Weights of a small GPT-style language model, trained from scratch on English Wikipedia.
Size: 17 layers, width 128, 4 heads of 32, vocabulary 5222, 3.88M parameters.
Architecture: RMSNorm before and after each block, rotary positions, tied embeddings, capped logits.
Each number is 500 + 50 x the weight over its row's rms, rounded and kept within 0 to 999. Layers, rows and columns count from 0. Numbers have three digits each. The size before them is the row's rms in percent of the matrix's.

# layer 9 attention key, 128x128, rms 0.0977, rows 55-105, columns 0-127
118:391527509505470497544502578461431558529492426492479533411513491500436488463470532517461452561468480556414517528425488531532460583500606442562564511402537550545497549492397406480545466535502539571511544424538480450606604545515455524575545544433510417517465480530565480526462541552499474490563482497508498500528431490469560388539471470511637483433501520450420526551562530457513469414478
112:501487468515434491402450518472549496477447422444485463548488436528466506423422570518462550511554529492555573494501475599600414485511540482510466494492478451503493528527558470466461471496397452489553501494482540559551529578533510476479500516504620431583466429474505411498455548609491465499500524542499562357516435566593548540400509489571481503490502470457540410526524400477474569612530
101:562524481495475601516461564522520506517584562522503582569460575464516459458432475578488478518498513565589461535471522416595522513528517541525474483414620521479542532551482576526428455528469433469487450492471443452541500511557495514549470430513476459582567471535475466518539524500430416556535490463466432517518514521554594549531447489587514441534412625555495480479590511454464638567443
096:550445463564471483547569543446476470480463563502429519492541517579539448607428541554528560478557516516537528468494551565478493416444533508456542485440560594515472519521561516527508565521490457524486457410395451423518439537509465487488458628415500466490598471489518560507614504398521472548530397371451496502529537505468540531407475563428574584472477523529491486561452526485475462498465
101:445523526589508550540538524433468451555550517411484493478522506551443536464539468623484530566523463630482408525533578558341487424468445469509561495508492441569504425401550423480549495574454504466531500409532501492574490521478485558525447553548548485507487483510526557523494519480458454433562538461455398498428479458580518511613505519471497437470530520540465531402443486495539526514577
105:515412472536493497531561476520486505550479513470506568510645528514491453488519659448533509524437517352538419503532500481417595467405521474547443451541568476482545480474532430541438517482518541391478529499475515545451532464446422501569580510510558426459501556498525507495545574425540457551496566527519539448453435503502566432470484392528516481513541518542507437580601471495478489447552
105:454464539481480445497481537527449602511420540427445460497490498469395518529511580499454499507515548475487433567551572514479483497492437433499534601509565528526512508460588548436581393465571503562569510507465568560460453565407450526519493456529446527525594530445487466499543435472504436554368567467548565473562514480514515576521460617462543516567495487510590471470491450514506568434595
108:430531574420580558573524559536493472518456496656481602446556522516608488427476524534591498481541516539529509562530520479526432529529528614475515471458463509515480519494502579494499436515543424565578582500459504543467439475540470419525417508488505382471552519588449517535430540483597521491404506454460472484475428553464507523470526508567521480490534432513511526420499580456523586440494
108:530477477518569478617502478421511512462452407503532495473532527530572465531516455481429466465535457515478525547449499476421461522560477450482497594523518491481559521623517513550492458572423516489455532510508560521460563504527594566602474495517609481466408525400441497624421535485485462518597529456568530437588591483524459503531550510466482469503508522527552585495485468362565536433517
130:501504467491545469505494486521543507444555571447487502579503474487566516492488476541497583474503553488523501567577589510540450511520323529525452577555515457431476408482633543567425431397484508458543512510433442391414532460476468477466523481528350480483564509496445508445524507447442502432483496456500414550427526554544506514531533516505514526433633545495519474478450499476496452455455
098:476443412518500430449448472484504536459511540508542535499488540521547521517551490506523650546479478379507491539540589479497501492555512439490489588515525543475426464505585536493507497457453502444559492462485379362377509489511452442484519442557440460405529436563459505418462542458542394477445568446475429563407547498559537565485438498445507510532582518529446527518564519544504468495439
077:502557465507474457538513540435571562516559529529488566533554444562545585455516455506471549521408507518494489491509557458528413429591537455451540505438557508541492438517519442566477544476558480559533548514524427426422528613499517544568479472640607505497579589433417478524473502504614487510511511506479536522548414483586478618458471443536583478444504544547460465511494473489542439559467
076:544531556453561489463635435589560531498575365545548558523482520455442533532455462523486520541522526448412495419495523491486445522530500459540508507501507472471461469485464518521513552560431525496385433453504471429504519525533534606492544460586459449631462566604575461371510601468522396428514521479437557443508522518536525508465501524496447501505513518474589477446528445503560502494485
092:444508470464550489533434430495497548460595517418629484575530487569480557454457435462432518612547441520571490495446565398397557453484483446513584474527504527506459504492546456444515460527471529494519519503410505433404444483501408367530531557422539586523490514422538543498523458489472495460566489503523413577565505451449465455540511510505556438531406511552476509495403479489491524472492
104:391446446536523463398467421542541541481488619458452537522483417515460446477456390480550500476478492486519532550616568491455495496512359523522419478579475473479434517515527582491558444484463561523546469552489461508504524514433572396420502511537396545441472519527497451501496538475466504543516460530491506473475549559599496548501524583455542542430516467476550509480504531537514550442346
083:444514453519513350507496548536458443565513449556468407505527492449472516448532447515538443493449434554487522498503580524441493535541577473519497525482602475551490493562494501504441520583469448571560440432518521530538576520481416511526488494457444620440418553545564488468496462597536542568542492490484557494489443427453433470477531542435495502596556513601469469531516507463649597458486
105:525466520546473532470549477576474513495482420536470541496382509441440393514560509457465408529522425620449467465503495506510449450515661483463522451480427488531492550472402490427513510557519538514519408471538588528564446518519556493512519532426632510471466459539554441589463519499514570539489495520532567421574447509431497437425514505492453511568422423564545483513540506489466531559528
086:480490437565522464483528583495509458466605449590505513529501448474513482504494450499499607521452515562533493522620555484569428384475461561511492532592544383433438533527515552498473445488613444466589438409461387480402503506521502479489502465527454513515477566471424440532588458497481496503431430504571547526465498579462564520532518485507562507505569483509585547504492554547501591535455
100:475485475406515560467469394503520532517523427489531520499533533388484481567519532440441423526484472414597482452461461481469547459462609442563469458533525526462546548450417513549560519555522551486424406526485502564505498468534492476529444506508531455552499482445576570601497456591606475582486485539535500444462503478411463446472417496414435473583400418449504438523501536568497542509545
085:347419522551468560470535553465505561548513484454464561418503464492592453466469535513496511523455459533517551507449546436431479553468427533530531549573523541572538472506493401459485387531432493566485529504474534476479473563525409569512393518447508478462560467544520463596569462481569452520464507519528500450505492493527517499487472466520604629523556574440524455438511495519347515466446
102:515452500423529574517503456541487456474413436484458501536650502473508472333510477524516506511449523517476458485511495521445504450506564555536502439371454575476544484516496491503584489509430487568446507557532445521500419542476505555515513447581510529483541468476477493510488470504523588542450466532631546532512369524539512524523458490478418525524491551462611465464514512547664569436493
095:653447637519479568527490480452467515544497563476554460431451557473442550489496480522479428457459539520550531487511523523510457464405503479565565446507538483532444525498459555505524445523549460489548543458500512483468455478501637498543478552452568552591542617554486452573549561528478483494533568470511571515537512412528515407370464485509460551540412472400475519496433475408495475543494
095:522441455483504514431504493431479486463499440578487571531465464489473517499453420644530457481474549428534530546511599384484548475549401542502454601560548439500510461519580446545487431560593454491449506537462460415596552448511527470528578479563449554523566503452480466535564525410491575464386412521532466507471522504505536487446504490439483482435608560476478491536532471576501529493482
104:462445558486539475461505377516531520466475512459453423618536481491514461490512423470507548561445547397556529550610633463469471515481397490539516550522485472445540484473514560547592515473477509476503491569438497532481516436519455455572475451552374477503521479530573509436505497433572526425471600480472424456355540476527574557505508557488475514509550448496471528505522490433572419521492
095:535517470512456558526494377498493515461481536496416501547440443524509518478461541485485499471458530560440480552556558515489576524540533538461608455508499493417567442501592488469528453367452485412606553486486595582458450482475445449418630479567522519524506473559488475512520436562516499539550402449457555399553539455423463469435561444495516496486545468494519402496524461489502592455544
070:559501530467499504460507547440522528471457485504451548553498477520530513446487471576601523540524561478494531508567487423539551521531345614457455465498563410512494445491550503485504485424435509466563537489464475477373485462448493426472514451548450557481556568421480502463578531385491502398470524511438464534496534525530475613603507580508517511402565558450578554441511474486467414500448
077:432454410462527494452455502398480486603491497446502483481475549414487485598533469479549416516515507527452469486434502439614474514471587436427532468451553442477458543554479520544468513583492451561491432550605532498524459475500533503524525546454562475455473562508471453591608432547486459483462583550499489496521514489410483361498547491489456516546497569450545429480594540407519544484586
085:497467490480431531483497495540476539505530514550549485428460499505450555478524531466530407534539542550586512421420447559470589531469638381494559460392490560572524525477418511431523567508463491476521468474519366535554508510557437471498489547461542413564489464607548492534478515557458526503490505516503541472551430447438467465429429541455593529526398389424512502527546498451543478536502
095:473427475541517478480502483454539456448502548537397473521484593499445542513493541486608538431432541439555497511583512532482468580542447545506442608448482454423498420525649535566504464446580470476481469563527479510411474475517518554553523488497501505493534531485403507480463511478465443462454502544559390519515529541510549572553500407478575507480630552410507603406480479475512525447474
090:567506512516546491415495602519452518458495477514491541544511468488550560384503554619538578465399565431516649500516611586509514481487487578460496502579447461459492449490617440444565489448522512475565538510523505467505565468523413509416518459517476456511524492516480462385517520442476470413510429557511462559495544566424458461476596595539472499444528550530509496462472477485518480482454
087:560546517450545521563449498502445485449491478577480406448571489560524561480442509585421507526546426533600428530520526534487572382489453509460516537464500477498453518496570460522481516452541566534494471475508512575466519581469419536574511428574500533444354518532560408492541516540513557522524433530556519522528479517511552443448459532665479442465513476546465563433514371522499494546493
081:465486471418467472479473555554568478528493520555498550504476509518457507600558513476482440573413519546521519518474548505428440503444563449450491464514613492517516554465413480491574525530464444478473400479552475580547419533447566511523563613406550556534443501519516533601450476505492478535489453449446651519488347373412473482476531515522489469531478491517433517577481507458475504509489
112:502497518497449525526501519502518529546465462548500426420459552444442430543505553453428375537539447522500498493480457556508502525554647505545449476441517539542524517484422464481505596591470536510466404481519543560561477537538473521523480499501572434516443485445580489553426527507513500543519512470564640454547406449453424393451423536469435455594412453512430449537531478492483548491575
123:562452461583540497437540483544481495466458495409481539518515444480543506463525603554505596415462444437434460527541545479552468505562388554472459557542518472521519443466587546545518474394476579525532387525437459388440504489494484527500467404552486511514548494493538483438514530461533485466550437591509423553443527574561484583496534464457444478461594624500491469459475495525537480435425
120:468512478521472515552568512445510541543446403552531488447461500533419466542459583453510427481552484505440545524423458499562535573443598482454552429402489520543568599530384465472467559584497518538438518532495521564580469558553429477539479538498575465592482522436587443549520511501532532460506471550487561460520476448477537475447475487499510427478331413480526488524509464504427579547536
093:572417449508616542514426532494473449478478438528406529478510614601400522478501504528498450458590522408503532565526498511452408509509444516475515486507524499492546464499467519397448568574523588509456574509521518451461445530425496489455468560519414547501567504611470528435491626524474539480550487570458554531448536529526527582429460469486560514527528501524538505407549486508468408565451
105:471433509573507500499493526488555566510495412459494456468508508552504543580509456482538431565627495497499487502457479368555539482526538475572462491560561510488541561461386498429564541591482463536591438446523446503602521553538494524529525456491562550589488521460580520497543508475494536491588467541573593459551471546441457535536523600521563530552458534456440448564593473536536609495552
093:459504463551554391509488444502531629433455495502439467501414517402499541487519532547452507486465480361526559558492528509590473496520460569540497564489556538557503542567529488577412471495488494461594446540505501466486513499505539461510556489516480581385490476468532484430466545521490458399565433461538480449445509604540542496560578496635495513512519467441591481429422467512441477559502
093:446542502536425478362550457449527476493440596491560489475599509451408404459459502436454497529450460551460539440489460525491443506412534550442506484486541488504468571484459533459557441463493543545476451471477478494581476476511519478494478574533575544432467475615445560489444444442403412528522501566476533477471463544432541489425552499501546442609533430440488558468430510535455471550614
092:457432470527490407510528574477469423504405525518497565423545432444568470456433532539433546498497490479502541460566517429520543428535597542441627493456575454579536507557407515545595534545537457470419520528484461526569534480505542487529498467514494432551415480492531466551487511596447520545504642493565595455530490496481525443530475459529480581492419503514427514427543542415490529505537
094:429583460502493494518558553608466496426508406419504498524582467503441501579417465483552518535473499429498444491479470593520517591452550506531600439475465541475501594376505551435438447563564401527452479504536509495522502507471623520518514429420405516478500520508454447515505519593520539452475467536473517456441553550546597435539513505530505566548507441521498454559464534436532430448468
074:431537546476544550429483533535522544502457448512487480600325505456468500462480580516516554481571453501501417507469566488564561358447528571526484444530446537408595530476428602545497502492461564499568525476492499487462513459418515466432443534545480578480528470552442519425587510521457524517483517536453494434536559524407522520565535546508520448526438476530405565516566438540496530502561
094:448523494470521482510490434426489556412511505605523537495535478466465452514570443487557518546633426563536584514474589484566522463452565492407505453469568585496594488437506616532409503441488451432501517552572398525497492491503553488405427505532596514504592504431489502479476502437493480545410401515488466500526495456522482532583520514454537570500549537417538557511454527507453474554479
099:494489431461553466551538428523559610400544450544432496479467575495548496533414537471571577570515555535500432460574487519484593502477509475491567500433487507456410539498495450535527373463500492421533429509608527483533506545516528494377517423451467542494544504411460453541455526490496441466442552439531481591537544431482536620444474523454508526499537494579482525480541575528563462476429
095:434535440463513526466482544437592553427430419519420521564440535446530541503397517480427547465433547477524525537608554499467525519512484494556501417479477502456451464511546493564560486477549558502555489500508455510494516475514524477567525461454466362623546545456449384495442509550527488482500578484615493497475550505499496580579553552516541551498560532457433571501614468485464420454570
095:463510504527463472474465521477572444460462485559510594499466547544516398525426638469500526450444549485521488498521510484456551485453548564492614486509496488433401533504528491461460435500555523474589464474557453435436505562441434494432468487548467571507567459409517413448585590502497524503454491584590413496490556525501526533507504455528492563594481420571506411485380458458526458479433
107:458518456554537531515433507534517478512471452556542533469470507515510511436499492522381572592456507467420530494452462505552581597565492467493385456497414462520519591448499423556449467560519511520507540513477558490521586565441491537466458531462552393478453484476455546550553571516525439416445538428488445657496497569551500518523544516462605496512551522508487540576601511431504558420477
102:496463369574462465427590494512589506494465499516530442585367434485482538483487523510545536467518366498571478491592454533541563519495549500431538522539491495394467476499534496597543501481581584509577497515434488526516450580511536491507484499395443532459516559530533451536590503564522493483511469582577437467494552554490441604548516584544584515537534511524480526507545438553567493529499
101:449468492538557514556580482482593584414492474492515516556461518498509508528461526521497573418500449524487517571607516484530405444430451543497552514487520422463503399511689538583500534535506570524464515576542544486440505436381498481549442529469472552461456515493505463482565471531474500463547462529420417535481530570547457642496458495539558522550546455482524517568550469514577531449491
110:486476559452468497471483576467502568559582542502488401473448480483490459470513479382488389486499544565573520426483495475543479421555547532513498489562465509609511484556383471465481579569467497514416520463535542543492539418493550520541464582497488511538563506524499564454449377501491570565610519484488558468559550410433600495481559617543574436509496439463510514557503499476514468533536
118:506626440486489565505443529504469432597522551512515505576481474546416464494618457510494432574594458515521398525449575447542497496470560518499504502511422549535492554426434482564506490531421520426421495500547506465474475541541455521501480516454493454502509425515469490542407519491562500492405540429347543510497496576499450442500484516504592445509447568489400511499464581523466569570435